config.yaml
n_layer: 15
d_model: 448
n_head: 7
n_kv_head: 7
head_dim: 64
d_mlp: 1792
vocab_size: 2048
activation: "tanh_gelu"
norm: "layernorm"
norm_place: "pre"
norm_eps: 1e-05
positions: "rope"
rope_base: 10000.0
rope_fraction: 0.5
qk_norm: false
attn_scale: 0.125
bias: "none"
tie_embeddings: false
parallel_block: true
init: "uniform"
init_std_qkv: 0.0214
init_std_o: 0.00391
init_std_up: 0.0214
init_std_down: 0.00195
optimizer: "muon"
lr: 0.00701
lr_mult_qkv: 0.4
beta1: 0.95
lr_head: 0.00759
grad_clip: 1.0
warmup_steps: 200
schedule: "wsd"
decay_fraction: 1.0
decay_shape: "linear"
final_lr_fraction: 0.0
batch_tokens: 131072
seq_len: 384
doc_mask: true
train_tokens: 497800000
steps: 3798
dataset: "wikipedia_en"
Each number is 128 + 32 x the weight over its row's rms, rounded and kept within 0 to 255. Layers, rows and columns count from 0. Numbers have three digits each. The size before them is the row's rms in percent of the matrix's.

# layer 8 MLP up, 1792x448, rms 0.0359, rows 500-621, columns 336-391
111:078071130136140180144088125156119108157097111138125147111152104110141091091119130083162135158052155105147154181090036159128069115125100050122125092117155108133117161126
087:120170104171112146137087169186176142113081092119132120149161133092086140116179111167149070103159131186156112136165097094154168106122110093079155104126107118145135111123
103:104132143193158099103144181069125097104112157097164153172134135156094166140168072149112114144146166098138047100103146126154181120123087189108154122130127099118103120175
109:192135166179174119093129153109143088094136163107145130209088161111139070069138134177182101094175128137157084174179174131100141136124092133146060118149131090171101122173
090:173134140198062057130196126128162146136135132142092121073163150082129147149137162198080133106046157122111168129098110123152127150101144152151188074129096128152112174110
093:121140134079140151128156135130115146095139135102162121061172146116121135065117072151137139103124118154070084155086174118113168157072150166146133136154135171128130115139
093:117087139159084109106107089115209171172101146141124188119143144084147149138123157139131234151121176143097108113122142110083162150174073125184113117152127102144103130137
085:140074062088124180105170131152092143122129136147152142136147119138088190047112119165046066143133093128105164101073167067172160124066209169125095156139168114081132146137
086:131105105109140083154143125139095107138106138091154138152175152093128138104091115142086101111146114108085138129137149152129106139148116170185097145124142160156145115105
095:106118188180161162149112134092119136145123117140123166080087164134120133141101158204167092141107117111104133117122098066116173128083188132126143139118065238059123142073
103:148098103128116080094147150136115125143154105166170161104172165143113173179148129171094106130093103081069159148092122121138139115155173093120168128160117118031165090172
102:075112109155098184164162122135137133105143149093140098144131142095163116178149132079183150153101096158102113079159155145095171159110173112135167211076119170088089122138
096:181086138077194089044123115088100119186177065140124130147051199147155151100127138144140165099087122068123104142161106139174124101137115167132096148144121128137153170113
094:175114088136083117155093103108171087108116110141206104161088116147149140200076166190131129141132123132131100101089164182142086113096134124149118113135120123159120106147
099:052142133083117192118063124139163081162172143085186118132162108109097153119132106149165108118106121138137125126149113149103158164113142156120080120147099125096132134146
100:098154091082164108091135164194090054146118148088138125113119181134116158114215099151203115115147151151198157158126147104107110110163153091112122180127135108159107102087
103:122131150127102087103073080160122120132152185113097106128170089110107140118130176141091093138118094157160126152154132093188122120157171128158169084174138160163131133131
100:136103104139104114111105083171121155146163143079065152184079120123108138147104130090060079078200090132193089131129171172161091153152052142175127132179126106153168131109
094:115159123190173134165094137100123160138166170125114139144136165162037105161154106122165138098154123116157164127096145059144165115106111117150112085127144137116150095163
097:101094112146075095155213181170143118131059126152170141098178078074098129133095125200122190139107153146130171121108098080117172116110192077153123173104118047124127170121
089:146102130125172142067233123151083117148116150119143148111101128159119159065060164161109153142139142139132150117169109148088101112103165103156148091106083143067111150165
112:170073132128137114156129113068147152166087147132101083163112164134146164159120083149119171068106072136130066136138127154116115065176070111186156059163078129125109134108
105:123138132149115168130158130186144145106069093162121187141139129117168114152128168124101109138128181099137184116130100102112190131129122085100071158131133131194062129105
106:080150146095096134120185105092153136083150168099146139201167174092191117144088110129179062089165093090133093081134129095151159136062110145156156126118102074065118174132
094:176153089158103078111145143152142103122119152158132122143107162110106129125185107184093174107125131140160152092075109119175152124112149097146099131128064123126125163112
115:158082114119151157094118166158187126100130117104155177127149135117122113124157165134163097090078142182079151107191128143114154106063123076082089199140148167129174192096
111:147141144106125106159151035186132117125169126219110110132118167163154133135096087096122109113098094119117135070169096124131205159101143146166183145107133175173080071062
091:189124102154131136104171102130144137085130160161079124113103192079154105094126108104042122197136176168184151153114120187094114119153113116137050129085142184148111111115
104:185125161155188200124077085090120128128126128140123161114086116106141169139131176155171156120146129136139167135102128125138128126112084145166117186152084081146143126139
087:129105172102114175101116096190116108120100099103143136145174087187134179097104146162139100169094122059039109045196188110127081128109129136136124154127106022111102199166
104:124153107095118188182105133186104144174125056090113140115104104169137141111144082098077119117113153156084089116132122141155097175089156152109162120098157135141108094176
097:120117107145173156104088164133098055135083142147154134059140123126151098128105050144164171179086123079142093143106158090147150127086141148119120117110143128047120092170
109:203149137119143095095203124090091098127105109128149190165138154099090145125116152124125133168131169097147151090097139161142178139173120142154131141152175182088175146122
099:124127101114158135141091113167215109110159125117125112103112125119132093190165098137123127143150153107073092167143134089117161159096144079151138113154119189188128115158
101:105192114102118164087153173146130148062090079105150120099101078122133153119106099095135106128088113126202168157111085129140150129171073169160109095203124165150187112128
096:076048084070115116143170149111099174160124115147143094110114109130124180129117161076140091064115065146136114103090126140113087126127145108130124143113097099145147173159
093:144078162078149094118175125131057084155074200147136144081107118052101162069133115115083166134130106119122090210121187087121188137129128159109188126097114146159161145085
103:117180133141176159119107133126093108093131164137123146095148112117132136203089111090159060134135136152119145157121133196074149121145141081160155117142112143149117083161
096:080150129101170110170118075134141158154181140106154097152163100173147129122185121098163125143095096143094178088105084100177123139097086103092172111146183139114124137153
104:085152106166153104140094137160160170151134052167119092154124053125115145076124132129122149122090102059167139173186097113154166117101131143149140156131115125098117097147
090:145182172131133178116133170159149038154064097132194118156104146097116130146078128156086050137066099126078114083090173131143121082089127113112073143148137119062162046094
094:196045131117133137221134094161168164093104117161133106122060166131114080151091112138057121111114153103159094087118122071125166129151129141140058125117074084114166086112
087:127126134071115180157119122193103123118166136130188166182154118079140111118135177116159146124102123106073128076083123161148072163147150188191137086087106126113059094163
092:142168177144159066126147175108175114140157092188125029183172152121122151111086156188181120108120131157149143191147127159080191081084156124170173082136134090210135163122
103:109152145144153120119120135173097149113125152078113128140155111081090128148138122136147142056134140155146120151087096112145095132107154097134158144156149111068150135101
106:138116105136146115110103146113187154165145128082129127175099110122142147058110101167131156151185124076086128154154105129144155093118111073102137096156152194083113141113
102:134092167087122160092107073086120145113077107121146134156119158099103133136162109072102152105111136135124185169168139093117154123125146187186134140107100143124213160174
107:101137132152187105079136131111160163104129165160112104135123112152214238132080125188099201100120130167134113042079179074156119098138103137131138182167098137113168139169
094:113123120125112161145127122161146161115079102152097091059133128116102140135136172075144147143108123132120141147175108137143112141089168183168145081125153176133124081156
106:132069119049159103153118102127174137120161121205123124129115082182163152072126139131178136080138090094158108133070119147035107139096165166198150130126106175124121152153
096:120073105153158183132107171068134095105168099073125102184162149078097095082095099091132122120117132140110091168148152129119130131145167077130136118159170069140118095146
102:140149171158122084098066157142126169188101179082165119143123097102122118160101120088102141111158116187118026125110183079152115101110155108105051110125097165131104065100
101:158101096133090095127102103159122120104174080138115109200088098123130163160124144151176156103122122128096124155140155123170170127116150111126122130131148067085107097129
110:129088080087118124125167167125125076130144143104116152098127154088108118191130174129167093076113142144120088166153180151178128168143133136108170076177110146166089102082
103:140128107123090132131092185146050084113152101121136140106130070105090102105085204146079128118110096188143073156146114087134123123117141163162157118154066133082110072140
088:088177076095116071154081195156159124087111136129139135180072083134165143105137150119208161124135157114124201102123157144091093194116123140144123138123131099120110110090
108:083129182080181109120127104104087159163144084128164150109110144158110122116135126082100098169149070113131145126169153131110160146146156151142156159122121101150143108111
107:159120112192104131124080053164150145094146094161179150104108146117078134158099105130077132097130097120076082152185174107152111076141181106123136069128144124133131054152
111:083167131155139119169157076110147119132190150048067139117146185121130149134125150097141113139116130136068158154139127076093128119136132118108148099147121136154159143117
093:130131135106125144111169115111086057108104124151144108167153089177119180121121139174128103104133076154075133168084132100144141151097186173084094121188133135124123095150
095:122109133156150132107091060115074181097128166118151127110102167114071087146101137152131116143157131126127195159127131137138179110159146134140148102143114107176103108078
096:110167098077150105180143102099129176122135138077170156140131157169118098153152173163130100158096098121119064197141170181141139137082144141109098158155153211066096136092
100:076129150146182142172200104114120089104154154129118087144115107174149088066122105146131092155124141119074168113110123107093227092140112105147101153090162192125120115137
101:071088157127116141103089158111132186105143187190088084133184129153087055145110131139137151127101126127115103116154072136151115105165116119128085109123190129143109107111
085:145159101083087120148167128127191181115161138173144161163143123182049145123106085197080130138176188124111117098144130118066175141159132132107093113150091127173108170117
112:121191092101139194137138176096177078073098091131114098173160156070104098101133102146127150153133122140037108160125105164178124127133140147124139141129115119122131138114
100:098173079138084139101101149081088117191176107121117118141192090175128154078074140051138156159121137123108139127128205086132143108123161154059156091079104083117103152137
103:113130133061163143154149075064130174108141059092152099106151164134102110120131165108083105170142140175085152094117084158118112120079211167147131159192061133097106109169
098:150110126103152134104111150171125101090135086158134058114145136141157113085120141175135160107146136096170170102113114144147099177191107128141117126138093161139163130123
100:149136108079142178130190147142080169062039113122128122107143100122128151124109119114098147122124154109112134147156064138197075150191155128148133090085103125138154139144
097:088125114131126136039123114083167133143085093084116131101136137115106175142112110107101155108114058141161127102119180128135136149128062106106069095118130148108142079148
086:171125134111125084123064072102161108103104121122123127130134120136123051117102112140069143098142148163144196147085153128130161129140112158072093130121111132092120153170
104:190121092143113116103137146084186103055123076100121074155177127144196142123097156142129088112148114085162101117157175099095097161127109169146143109101179100142179170136
099:122208109174146155114081143127134141110131131157162094154112130092132167173121109069110078119123119149185109122091191099118132170154102108132155146209087128071127099150
108:096172097170122172133127193171111175139108172152141117106146195136103102101103112144162138147200152134166120143098112045159153111147089159145161107147136117100108059100
090:130187144087150107094119100108131116136107134109156154087148138140041148182137081142113135170125118147154126118084126102069152102116191156128135133147158083096116191119
099:164149145164127089148160074095115067136129121117147134156193114146130164117129032100106135175145168148111092131090149097156162139170123140143189111112126079130119131168
111:184077125062153131097186106088134133085110125119172167178108131074101166144070109103083100176111197092082084127117080112127171139146156132094105130133106146164141129126
104:124143064072170109184116138135180163169156090084101123193121136091131193133123103186143102101154139087145158090124125145131186166039172119111097063055127116099150133103
095:108148070120139114085093143130098115099159136121176146202129079146187095151164142135084104056145076139126096135093112122087113147114104119120121103116073062149083144149
102:187097121129129086117136091194148073065150108125098119108125128148166130136170082108112097151090119141094141093133048152085123133110147144132144147078132093123152091148
115:203120110110114190076128123134074187111148133105107165141096118143130192121152147150151207092091054139114106148191100171176174080122140093151131129127103156134144162063
105:168107086083171082091083132123147136158117148091143109149128170135124130105143127134157127215137193117139133101123176088107085132110125184105125123099119119094148177081
099:124121156102121147130080188133111137085142105075157164145114118132114124110144146120199081143161165118121140140118157079126169106137167154169180141116103111144146145145
113:131124172085106114137137093185122090143184071120083182123093050095102136115116109137128151158120209122101159137152151064179149156146187095177135106163148143105094193099
107:183157057123049152170146145081072111165131065071145093114117112114064130052150157130166124143160104133144038131158115112133124061131148117132160137118155097106149154164
098:189128088116078145156169138081129122106114124105099021188158103178107138151126104221095164100137143135116168083108163111141138019179166115095165126154153113106099139118
108:106116148140120119166120109142109131116093123156106148116124132079137098158118134121153095097130095102155126132050148137230126182129146106148106119126135139139083089121
095:132168066149157096100110129135139193117191141135121145140124082146108198143179122112218133106087092122111154132074102150116090116069101134127097150098141149142144159139
091:144100141105125167169107154041119109158136167101140068153089144088107130138142120091166096084130142112133122102136105099146138150129158136152146116151133151098151093130
098:157151127108197148106131121115144100181135141100149090129115093133126125094093117137111173097146135128170152113110196121122167101089109164173132090148092116142152169158
107:140213112147135129165146129150099117176118117078143168136151152040094064241076116123117129147131051146067089184152162129080104180111165160062109112156151087160161099155
099:173089159138195150157136146162157119117138122116163087150097108145172073155119124134122118095088106137136195098196120135169117113079139133116132105119150116126109142158
089:111085120121131087153213143102124099157110106185185163147188136193158093133152168112116129129077157153144085149168164142114134145145106123177109083065153204103101166196
102:072112138174108147125114106091102091115147118082189195101123100131166134159097150113162037116096086143117110130099107107129076061124066093167135096077150143157101098109
104:069097154097100148095081138135134153162143157165131136126207177121121144103142111210115159188171118105133173129117112165159133141151139120169121112154203150163168138095
096:120122105105163122119111136092059081111108119119121181182155079204123072102086098112147089111152120172170154115130165114127119211148154114188192108100099150151136103170
095:157145087170112122121158068181127136152099114064113139131194145126106181113147166142136132148095133086112124059151158112116065213153117167119182188079139147102105151155
090:141079141085121154141180128107107166096130144135103091153142111119127154094129117180156204086106085121077072149175082085122075108102142139128190138132118119123115105143
103:119111099128135125135110098143115148132126170159120157152064122127077132126189172172159071164071197112136137117139183072131128164071123167097151137182149140126158188090
101:129078093097166122134130138147076110108140198162145140101121100093098158102057146118151123086096083171152163108151115109120092189130106143098148099092167189131122122151
113:186077121170142143167127135126147130162127070104146094181134142148149112098145076198183154114135149127110147124150088125161147109141132106071096093132127097106146138055
099:104130122128160047159077062120140137108091125085170109120144120153117143126155136147118147160095151130129134159153118139085163143158095117130095120120155133173051141043
092:135132131093175147124087124165123104076162154140096140129106118154191121166086168113145101182184167160182155109093127074129137139120125092117164059107093115128058123141
113:136166088128131078127137116102144135145107185096121113125121112153105040148144156111156118054128120164075112205095138165146211120167141058129102081087141121105134207125
108:097088140121112125111134179112127183181114180141059165171124108133080153133175153125129087114174115127153126160105061091091101157095102163148127138165155104158083111194
103:112126069186139077090100126124124113090203082180117139098143125135096098090138107163121104132158181120143102120089126156156148092131238122137139088143160168148138145131
100:188089169142107090162159108205101173112041117189097099162145071100159156103132112139157183142157116145066123158110095114177170105119097101094129054122136151106181144174
099:149094146130150161175150164113109077127092092072182088088127136132095091117163062109125071157064104132162159126079118083190072160097156153145127152106112138157094150107
100:198143089124079086141091072156138136175083104141173059166137152138144128111156149143091140111087128112169146109174144198165139131098084095153149116142184116081115113104
081:159081129112089151085097116059129174071177158152118185095140109129135127155152116127173075121089118138074187182102113134194184132115121148131116101124097179195092093117
107:111148129135142186110122117145095164127115147149134162094132133134180096113105197078086146182141126103126060120107150202165139090022133185133122073180112111092087106127
100:093128092149125139135180075102155186112131193084089109108188138087165136116146164109163147126139210132078122095136121103145110175176133133118158077132101088161124099136
102:107150126177175061173144110163120210172123086173100073111155139147081119125151110094166097116084128091119167105127073085133120120161111152196181107110150156122062110158
088:111100134112163102127099135101175157132130016193086121086184115118091153113153096098089104117171146155100140133102141160160125102119110152109131124111117139135163139095
101:180092113145147164089114145105164084128140152136084165167144187121152057165149170097185087111131121139112117112133072114184135133149107162069156124105122116099178082117
081:136089138159129140149116184119177143107105130159159149159206163132147135074117118065159135140112118153109142137121159131170120143116118076093098104158157161130163125180
100:087117145074058111168085074095164122142167130130139131149143103181128072116175141099144126151093097116168130171150061110138113150071146139112145080155102162110158131121
080:142118116090053153130132128112155186100118185155162108106157151132144115085102107128168150164058110097095113135113187089196121137106131088119186076181080138071070091125
084:129070100050122135150161077126155188157167171118071101132211102123132108158117215135146102117146087181110145077160114119130144090127061132108092093113169145103114069144
100:168114104128113146108105093115154144115152179100148128180133070154131070133144140101078151106088120125139134103153186135128159093153138098157122118104114102137084142151
104:104076143093193070129178083150120152096099040105150112097143134100086137128119135160110147126126130111110095060128115143091121169135181160123127063118164110109152103120
# layer 8 MLP down (transposed), 1792x448, rms 0.0188, rows 500-621, columns 336-391
111:088110140126153103158079143142148148101067114115155132090010112148099183117099119058062186137142164083083162165146160081165139119126083123097170121145131155161147109139
084:122144182095137112102155162135092105155092136147146122108105120083174138167100161133120114138123101079138160064114139151164046126098161096123064117134158110083148166091
101:115091171114102154118134082210120142161115122104111150162148183151156160194065161085165118087137132123110173146150075080074139098114196123141089100133156168140158127065
106:127126100133129136165118050118119125139074103147097152113148066120106132141118136114121173137037107114108144113067105119186069136124119117139218151164191093108078127090
091:083101115021141173188065153147135130199177153120151082143124157178148081123110146160130105101160062126135151076170068164125115147130129139117056137114147119148076110163
098:132109103196128124058137088118123101109135094112096145148153107151159119149121146098116093130122132110148097055118187172150106142143088125157116122131144130158060147105
094:178151083127111167080160099113055112114185112064143158108138136144088165126133131140165057157167121093137136138093129168107104122129127156038105109121153145225143162080
087:150160177145151109122071215092131136117177106123087138149152137121131108155116115091168208092118132182089183180089085192056089126144113135159195108132122096131134134098
091:126136126152152135135127095121166136075185119174107145153157165092095117100169159091087151149150164182096147111140126094116110130155155035143124107120107091093112181155
096:192186097140138148149133126097144144141133103107149130203119122097119107144129170159133161171092109117105185089094109152105093149097165106156115138141145075173079173127
100:062135177072129150144146093093124151118109096095083091151121099123143088069085194153191107156188119182108117178174087152180112124171101137126155136148144106198125140154
104:113075137152134089091079124212144144134095089157160125111116149145124138132140123130133102133062145096099165189146099137149114099145111055122091117158155113166119138135
095:112097182193086110174156104099158158130139226163124106144136158157180124206172108114156082091121140146134159147177094134139130166135175078142130100054195078123131150102
094:163116145146143169100152097074109163101135094093148133106156159168108129111174127169133062136121138104069079121122104114130147100150126159081037098128172131089126131187
096:172137139147152109101168139111090088120069122164059139097135130142083092121138137096133178083179139097119096137092162125098124135122133116088139150188112122117090138092
097:154126102139170146155085160153173137169181137222166147136096082143220160159105162109085090130140148123101097173122151161091106164126128129149145127111132135092101092141
102:163101132145126164143176190127122169074027149203159156150155185156145149137083114105174127117125173065190114106136128131125108141143114122118079136148145157143092079124
099:114137142124118147161156159129110145130078124159150046082123152080170126107130112170100182189106192110140116124060095089109149126101123138098161172060130131164127174145
094:088091105113068079115130078093158144121157114132040116119125127087175175062172170135161143126116128147124143179159086144115102102142147083120122071189065146183184165124
096:097190130134140127078157134132143176096150052090150111150099156127150126129089078106131145134109174091088130110179142141068105187139072141101158129134186123118092050120
089:122142130108120110190063145147201138136081109152124142135161130072088097143173155139124126074105124097098102130101146107135117104175115164165151169145127068128091095147
112:144079129126144199138098117167140151078160147134122147105144108081078123171177217085133117165151147117097155131119136101133153116065103116103143175126069124156138157078
101:097115112137167097124121157120134108157190141109133077088113102093114161117156081139150174096125097139162115139137132140130148128131120170130176146110129199093165138155
105:152112096162088114148143156161109100108112189183155115121073129130152143145093172159136137206147150096061175114148158132163133093157095078130092116127169153192181087095
091:115129152101125123170099067117147135125091093112143121088119108119166171103062140139108046128156118105111107113158144118095132131121143151107128129162199176166105089158
111:135150111073143128171144098162118136112078116099142083145093146122130140119163170132110060160065106147132078177082141099113109186116085119114100096100140130141062122102
108:134127089100132126124162138166161132149091056094161182084129133069136086082126200092149142160160154101120128117156147161081092125140088137125030125153181130114119139159
095:099165117055089108124114135184132119163148078094137091109145145148162115126173138160134122065103152135070213142116107131133097118148137153044155115115114129194124118156
105:070182099106102095113093125131100133114151191109121206167188095140137113105050074132080137126085091102076151079100092079116143105160147083120102097117148172159114101092
091:085175108175144133121168152136101184135105156179095137085106130099141098149163080106119154104141133159153192232115080138175133106181146156153127114097175171142142101123
105:146173136080117153064108214132179133132189145119104136139140150204099117139165126130178141135198141070172138158087083129148173099152104167158136171126115182087142120073
093:142207115128074129139151106161173137082204112123127127131164134081122092104103090118105107039124121117121167143143112149115082139136139115112121138088126115153115158089
111:071110157151157127150060104123142171156159134091123130150118115150171111194159129151162132080115056139144128075162105149137130089058173167161165133089088133179095118132
105:102190088124123154148134093125100097106145095159159115146213137180123201132102211151139106124071137099148165140152153177158151091106111108143117181129102126075127091164
098:142117205096117117111170085104141099131155148197183147172155120105151106136078166133159147124126145124116104146134113119153110117091111063136143173069090097151086149151
101:076128137143157113143147132140104056172085093148109162168135163108151087054121119140149141045091189118162195091183141137171125123069175155185144104120092100126112090106
096:085169126154123139174099148122153118063162100204111150132145128164115146097088120125124107147100156119118118095199108070143086139128135081117125154087123124105124134158
104:124143112123128101094090113111183102133127030045161095152155113188119144069183168151068111175102121135146212104103144092170142080139091171131142159160152059080195090054
094:155104099162137128079132144163138154174127072179201193086104156108127118133091122119094147117135195147129104175174155143127072155136101114113102125151080150199126129108
105:177131086153111129155133174106129122157102160037168201129150154103124098139174112087079098111162183113080162111072124171107134136157114232169140097174151123126121161136
090:124048087180160108034079104134135171090170112110127184084108108144175120097149108145088135129087112100148143140172123136105123086155116186101109134088112113156165173103
093:106149109144098154143128160126035093188199159120118087095166163141162135106104078110159061164137128154081168134108127151143138128152114109137175110116156189156090151124
090:193145102184134114094128140084098103108029138103074102108116121160162162081093077124138146137154148164138120147141161094114151102141119132130153125177104128059189134079
095:077147124133164152104124120157175152061088160083139106140054140097091143133121104108185117159091139104107078160142196209121118130153165152115157102088152140122126142180
098:154130165108018155106134082074146148111137090143158117100129147129157148162140133155154126176072044122100100156208122131094153118131091203141127098123118149185072103202
108:124122095147209135054119115108061070133134119115173179098132180152098175123106080123103145193137153171098150125051134167158122146167110133144142137107106163141122087145
104:131206158133205094092153140156103118174118142105118117077103132164121083199087126160144082142120172137099089158125152091141103113138118151095072095077177083144079121135
101:144124152101119170124125130147091101133115147131139160099154125191113083086165129063180109158120104099120160185136121134142119159137119146127120096096035122148099135166
098:157097126084135141141135171062148123139154127108110136169114152089093138100142080164128079123106101100130152151063149145092113125202121154098106125077110084097089140114
111:185177144116146190137133094090143112137066145099129102083117157183098134110105122106151158124165108149082123163164177133162148090097124170080107089103132116143149113197
095:187174147162136051148132062105109135110137098172141115112080119155117173090214134126097128115142166145129141094138098206158100127134099108114148071121129164185088173069
100:102123060134185126110120165130102088160146167141091124148109136083169141115157124113121019105134147078140086158167091144136126075112084143183169119144168138116084181138
099:093181146152132157088184165132057108192071125146123113094134163151115096113194147123110117150094123135159091112084118083088103148133119144138154142164103129118148118096
105:189156147148092076136142094168136204145148138061186165078047080116101122113108105137148118145100171133085160063156125109092178111137115128161141064157182135113123110095
103:092155144121197127113142048134126095165101139076107107150170116108131139155174096179165170133094106072159134140142144186079092153133113121124145088110107139135101146111
090:194083148193114109150249098096140149187132136111108117132194123140190138126148087091114110159115196125099104143087143077143124067141057151139102115114139077123145102162
112:153161122131059179121100122131146192151065177121151124125142171057123168108102139153116133052149136153105114189143140197140095089112133109165080154130141137114068113150
107:091129166056164102128082138047175121134126176123079139152118085108123098027133100173125124142132132148175174122091150138126131120133107104108114169133134122079142135122
112:155127140081143104118095140108134091103108127174138128093136084130150112121174106114103108102144142098157132127127138093187145131101153088170121163132223097079108079127
091:094076149134153096099105167117179091153136171104159110111193153084154121145148105115069105129111169089214127111187172184148107136185156098118103101093131128124138137077
101:082103090087142087134099191134136120062125137069085117180156138103148082069122146109135084165125131111130130086199151157122096094147128149175122144169123174090132136139
099:165097127169122183121094096156159135129105064208111143141122115095119110141103073075174093105134139123107171091089076073146086078129111094171213096156121078218099075147
099:165103175067107078119136136176129226140116137132159090088159129156109158125160116161177052167098149194160093126082138098102129157121187097118074143155082093116143112148
095:162146092104162123171144133126103114159098078127169178135076143065140150127106135123154126127155121174095121111125164100076113095115158106087154127140081096132152142141
088:083161142197134132105055137147120069141124130074095159117088154016149140193102159100152121161137121102112111108143192172132158115135113137065147131137149132115117114075
117:142124119117055101149132130125081104107088145091152110158121107078112138189130199191106161130112078111142154119129090160113163166097146122171078181165122105119124131197
098:104099165113211158105121141219145115099104119133192130086094126129183108128148126127083080122145110078156102135137089180103092187088136072117134137158197149156169122097
097:113148099107127094125110104181169082098088176167078133159095120108119043108103115227195105169111129116161116151061173078158132194158112131103175127098119139168175124085
097:109182127060153123132151108103115147152072162169125171145111117085102131112140151098141088176086125131132128061145173139081115141128113134093128133076162116113102122146
102:142110149112080125132133123162140124144054126152120080125156096172148090133144155145174130167157069149098130099117097102097118109139145105132140161163117080079143120125
102:131148138144118161164119109127052092071219141092128133149126156183185127106176150184159130135129151124110101153065165111098141114166164127152116077118143128158121181173
080:129099148126101127106159137147097081117155156152119121164142164084176097160144123076106117140104094069129048091154149168083082144124159133135107101190141102144071116140
105:086074110111186145137169179195082157104134138125139156104121082084091121183133099176150201152123093141145078151122172120119160190115179089072077171145117121106080118104
099:014052128087109145094174115166119103095118052153104125132129135120113132074123125180195159127141152105144179124138106065158185093122165153103125098113148097128069209135
103:167062144151178085141114145048180065100127076122106093146132095110164065092115120076101078081104079154114090154160158135145095083158185102119160155177108082117171153123
092:172143106169101122120120125106089131142125094090167139200084094133152106146110124112159137062165121107118114223160199153121151142180119121116168140102143161134153113176
098:109173136126104147137113147128140210162103188054119098099076127103169130104147169173150160074150097124104215125154149166105134123164193110084117161132156137137143113130
109:113079127163174180182106133143123141126123087115137122132152122146158095159127148127128137134133115170167175131128160147112102114186128195141153150044126106076145123152
100:124132133121109105127127117126070109082107201176146103094200100144121074128155157106086138150155136179166109113102105070103127086154054113145194128146123126162118145139
094:088125158175103151110152114130188062110105140127063124099136149183141103086077121114152132170117150121145088099129106113120090065165093120114151136201173123077142147086
099:089087118153154131130093161097204108118108161103145124110162140089103130098173101113160109102124122135137145139155154097126101088148179075067103091181110127117121120140
119:087092154098130156190132155159118063151101113105190103099108167107095089129095125113160124168078116110139062070165161110145133145064086178125157107103174124158128125194
105:132098121150216184123147147057147086136121098147114117166132118062081107128151163171164135088110115121079131142058079131134098106060161184128171100111150152149056099160
103:105117157096140125106104129192157164086124086114083026117135071168098120077133125152127122150086157145138140125125100157138134120147141137119120102138090128094159082167
113:157108147204169091111136145135134138111150112108130100099144191131121129110159168136158166122128155130131148116077143159139154185191052208109180131130099074124204154097
105:091122104104154123135150127166115103140170170097126179126115159196069094103150174084178178070068159141134185172095113166100139171131059116110112120154126103127166114065
099:121103129137168144151084106128170158207119093136185178066187115091147102082163127088198167159123124134116093138181143112105118176088124077154145164120108176056108098127
102:122157138103097148120180137183160087128111115104177153200096090127145117119104160122114166139110191129095133084120116101047158095146117116168120158086170141060125136122
088:104123192167092124097135113119073117178083119115139121078109128132121112133119154137092123097148175135164142129193092107098146155210126118119174112175098101102120107118
095:099168198111074153148149104157167127103184093153125187101121125108089095073172138135078086112131163142125172134147169116157155126117173117113169209131141085151113127156
093:098122121145127061185113124179083213123060149132090160114093124084082105176155112159126113116100089098047126119135119138166082179111193071117128157119139140128109107102
107:177133140198141151086174169088173187133149174175113131146136134165145163119178095181140063129123156084175127067080105122128136109112099098129101161114169152155122132142
100:115163054171116074130100126169114103132137194122108163113118156080107163129132193137157149168157122138121130178110161167107106080150086098110137077144142104128141171089
091:134150141118075157139104114142156157097085160134085123114114083092130125136108105129119125144176130163169100096073163192124116099090157144092122113213112140112101110104
103:144156125088124180054141204129128113188153135176116087136110133122129112095151117170089175146087139107106091081151103102122161181077162136124097164148091118174142155112
107:160081161115124142174139130155120099175177101154116095168133043084162186119114158105147118073046138150034076111117141141139145098073145143124136142142104131129154128071
097:088072167224102152090139129177163161129173110158145117144100156049096152121125128137081164097084096137103154174111112130166153115117117136101046096122158086090162138143
097:146166186128159079044104125150127169128140134128165064113140181085089124112136050134115117132138097140115105186173067154103069087107125083121105077137063179136150101151
096:113136171185086187124112148132139056172160077097197176152181155133159093137110133092134108122138130160117132098137144099127118153125127102149084103091140144184150115123
100:089129096179162124148164140114162120119103084132175148143139066064179119098116062112152124107186049127072089163127084179138137089136156135138078103119207112147104142143
102:144167095192140120161122127163121106154089118141101210085105141110114129148115111116118104107151099153140130094065106203117122093113140181107144135124097107147075191118
112:095102177165122094091146113127114073111088207174110175108161123152159176126079161104130122167109131121116112153146111112093136135145107162141151091115114148178098164143
099:200111117130115151167165145120166113112116111153113153123129142133157132118127103148099153082184127100100082130103132090123132117068146156090132126082165159049174125167
091:118088117157098119144135067162148142121087111181153084188120082160079165124134108108117154076044107123077130108171175187099091146107118113126076146092124147102194115127
111:145120138125105122153086131149126140111112075164130075116107124144111161170146139092126106132134125064131149065094158094065104114157127154049127146179162133114168126137
109:178120136130143092103123168153151177135156126145141157145166097155185147127152133068124147107165119083093123173128176130141144089110133077130124145147100131172150162124
100:098130150056127149166104093094131119099077102111132082106208113142066072143132079125136144084074120142146125088143137124137113119085092167083083110139043099098128171126
102:121159077192138123089110147081147163123145160101104115129108170123060109118170158142047059085155156131189114102142185075131158091130110173112165160098151135150151084066
096:055163108133162088099133119120160147161154133104122144135138148128178108135118165138154152117188139059099112143154125151095170103115122138085102092155146117059146097150
099:105118173155119186140158127114176103127119095141179122159204139146124094108098117094079121152115159149116103142128162109141154130106166108073098100173156118176161157206
082:122090125155096111155099147192129089153108052174077115162099145101122118123110148073073146065152136155164129161149103127127106114102133147148171178129110123103187186157
104:109114113127115104147085093097202098173103099095098051128110190152181164144135097193181125117152096181164164146133089045140109139195143102118141084071148110125144155103
109:154133143130093134122107060115160107089188215159146087183170140152086112098089156124146112143110192135113131171118209134100128074103087095167149160115146166138182111126
102:159116154099098160141123096082158084117087168102135189167077125092156127147146153179142193114168125153138141135127200177154189149166117071118046143152144096129096168076
089:180121200109119150145101080153136121123138135072159149135158133142182102102125139146101145072090144141072120129123107144156095119204154104152158127131065092106148133137
105:079145087096143156051142134078119086124147109134149048118088119135155115116102115123116154108084149077170140084163141146193080116120133098109110154093130135090077134137
094:159181152128173126094140113145077115163163153131132161158097105129119152196150131219129164132178146132151120143168152121118193132135175150143180180130073140152109132126
104:134160121110181130173151146192089113115128113179116110143132123095152133110119156153151118069167080054151138112125163124144158147156162139138073162075162081158104144171
078:092097116113158071100074155126140065131146121168128214126119122119116145124150115078069119057151113119140153124146081137085114102143166124148164144082155107090116147115
083:118094165226118140118092112078073139074015094121152099086084127119120123070095139133101146147123108128095151150106122132144077114130146204174172190150118122108078163092
095:140130164155168100168106160147141127104104079122135073111153148073149167143101110120157144143165091131070130102132063117121080125114111179121080176179163122069135164096
100:127180052141121206138058151144138103166131187143093063116134161158179175116146147122131140132073167179145136146138169095171129142111141090103129200155128111200149147145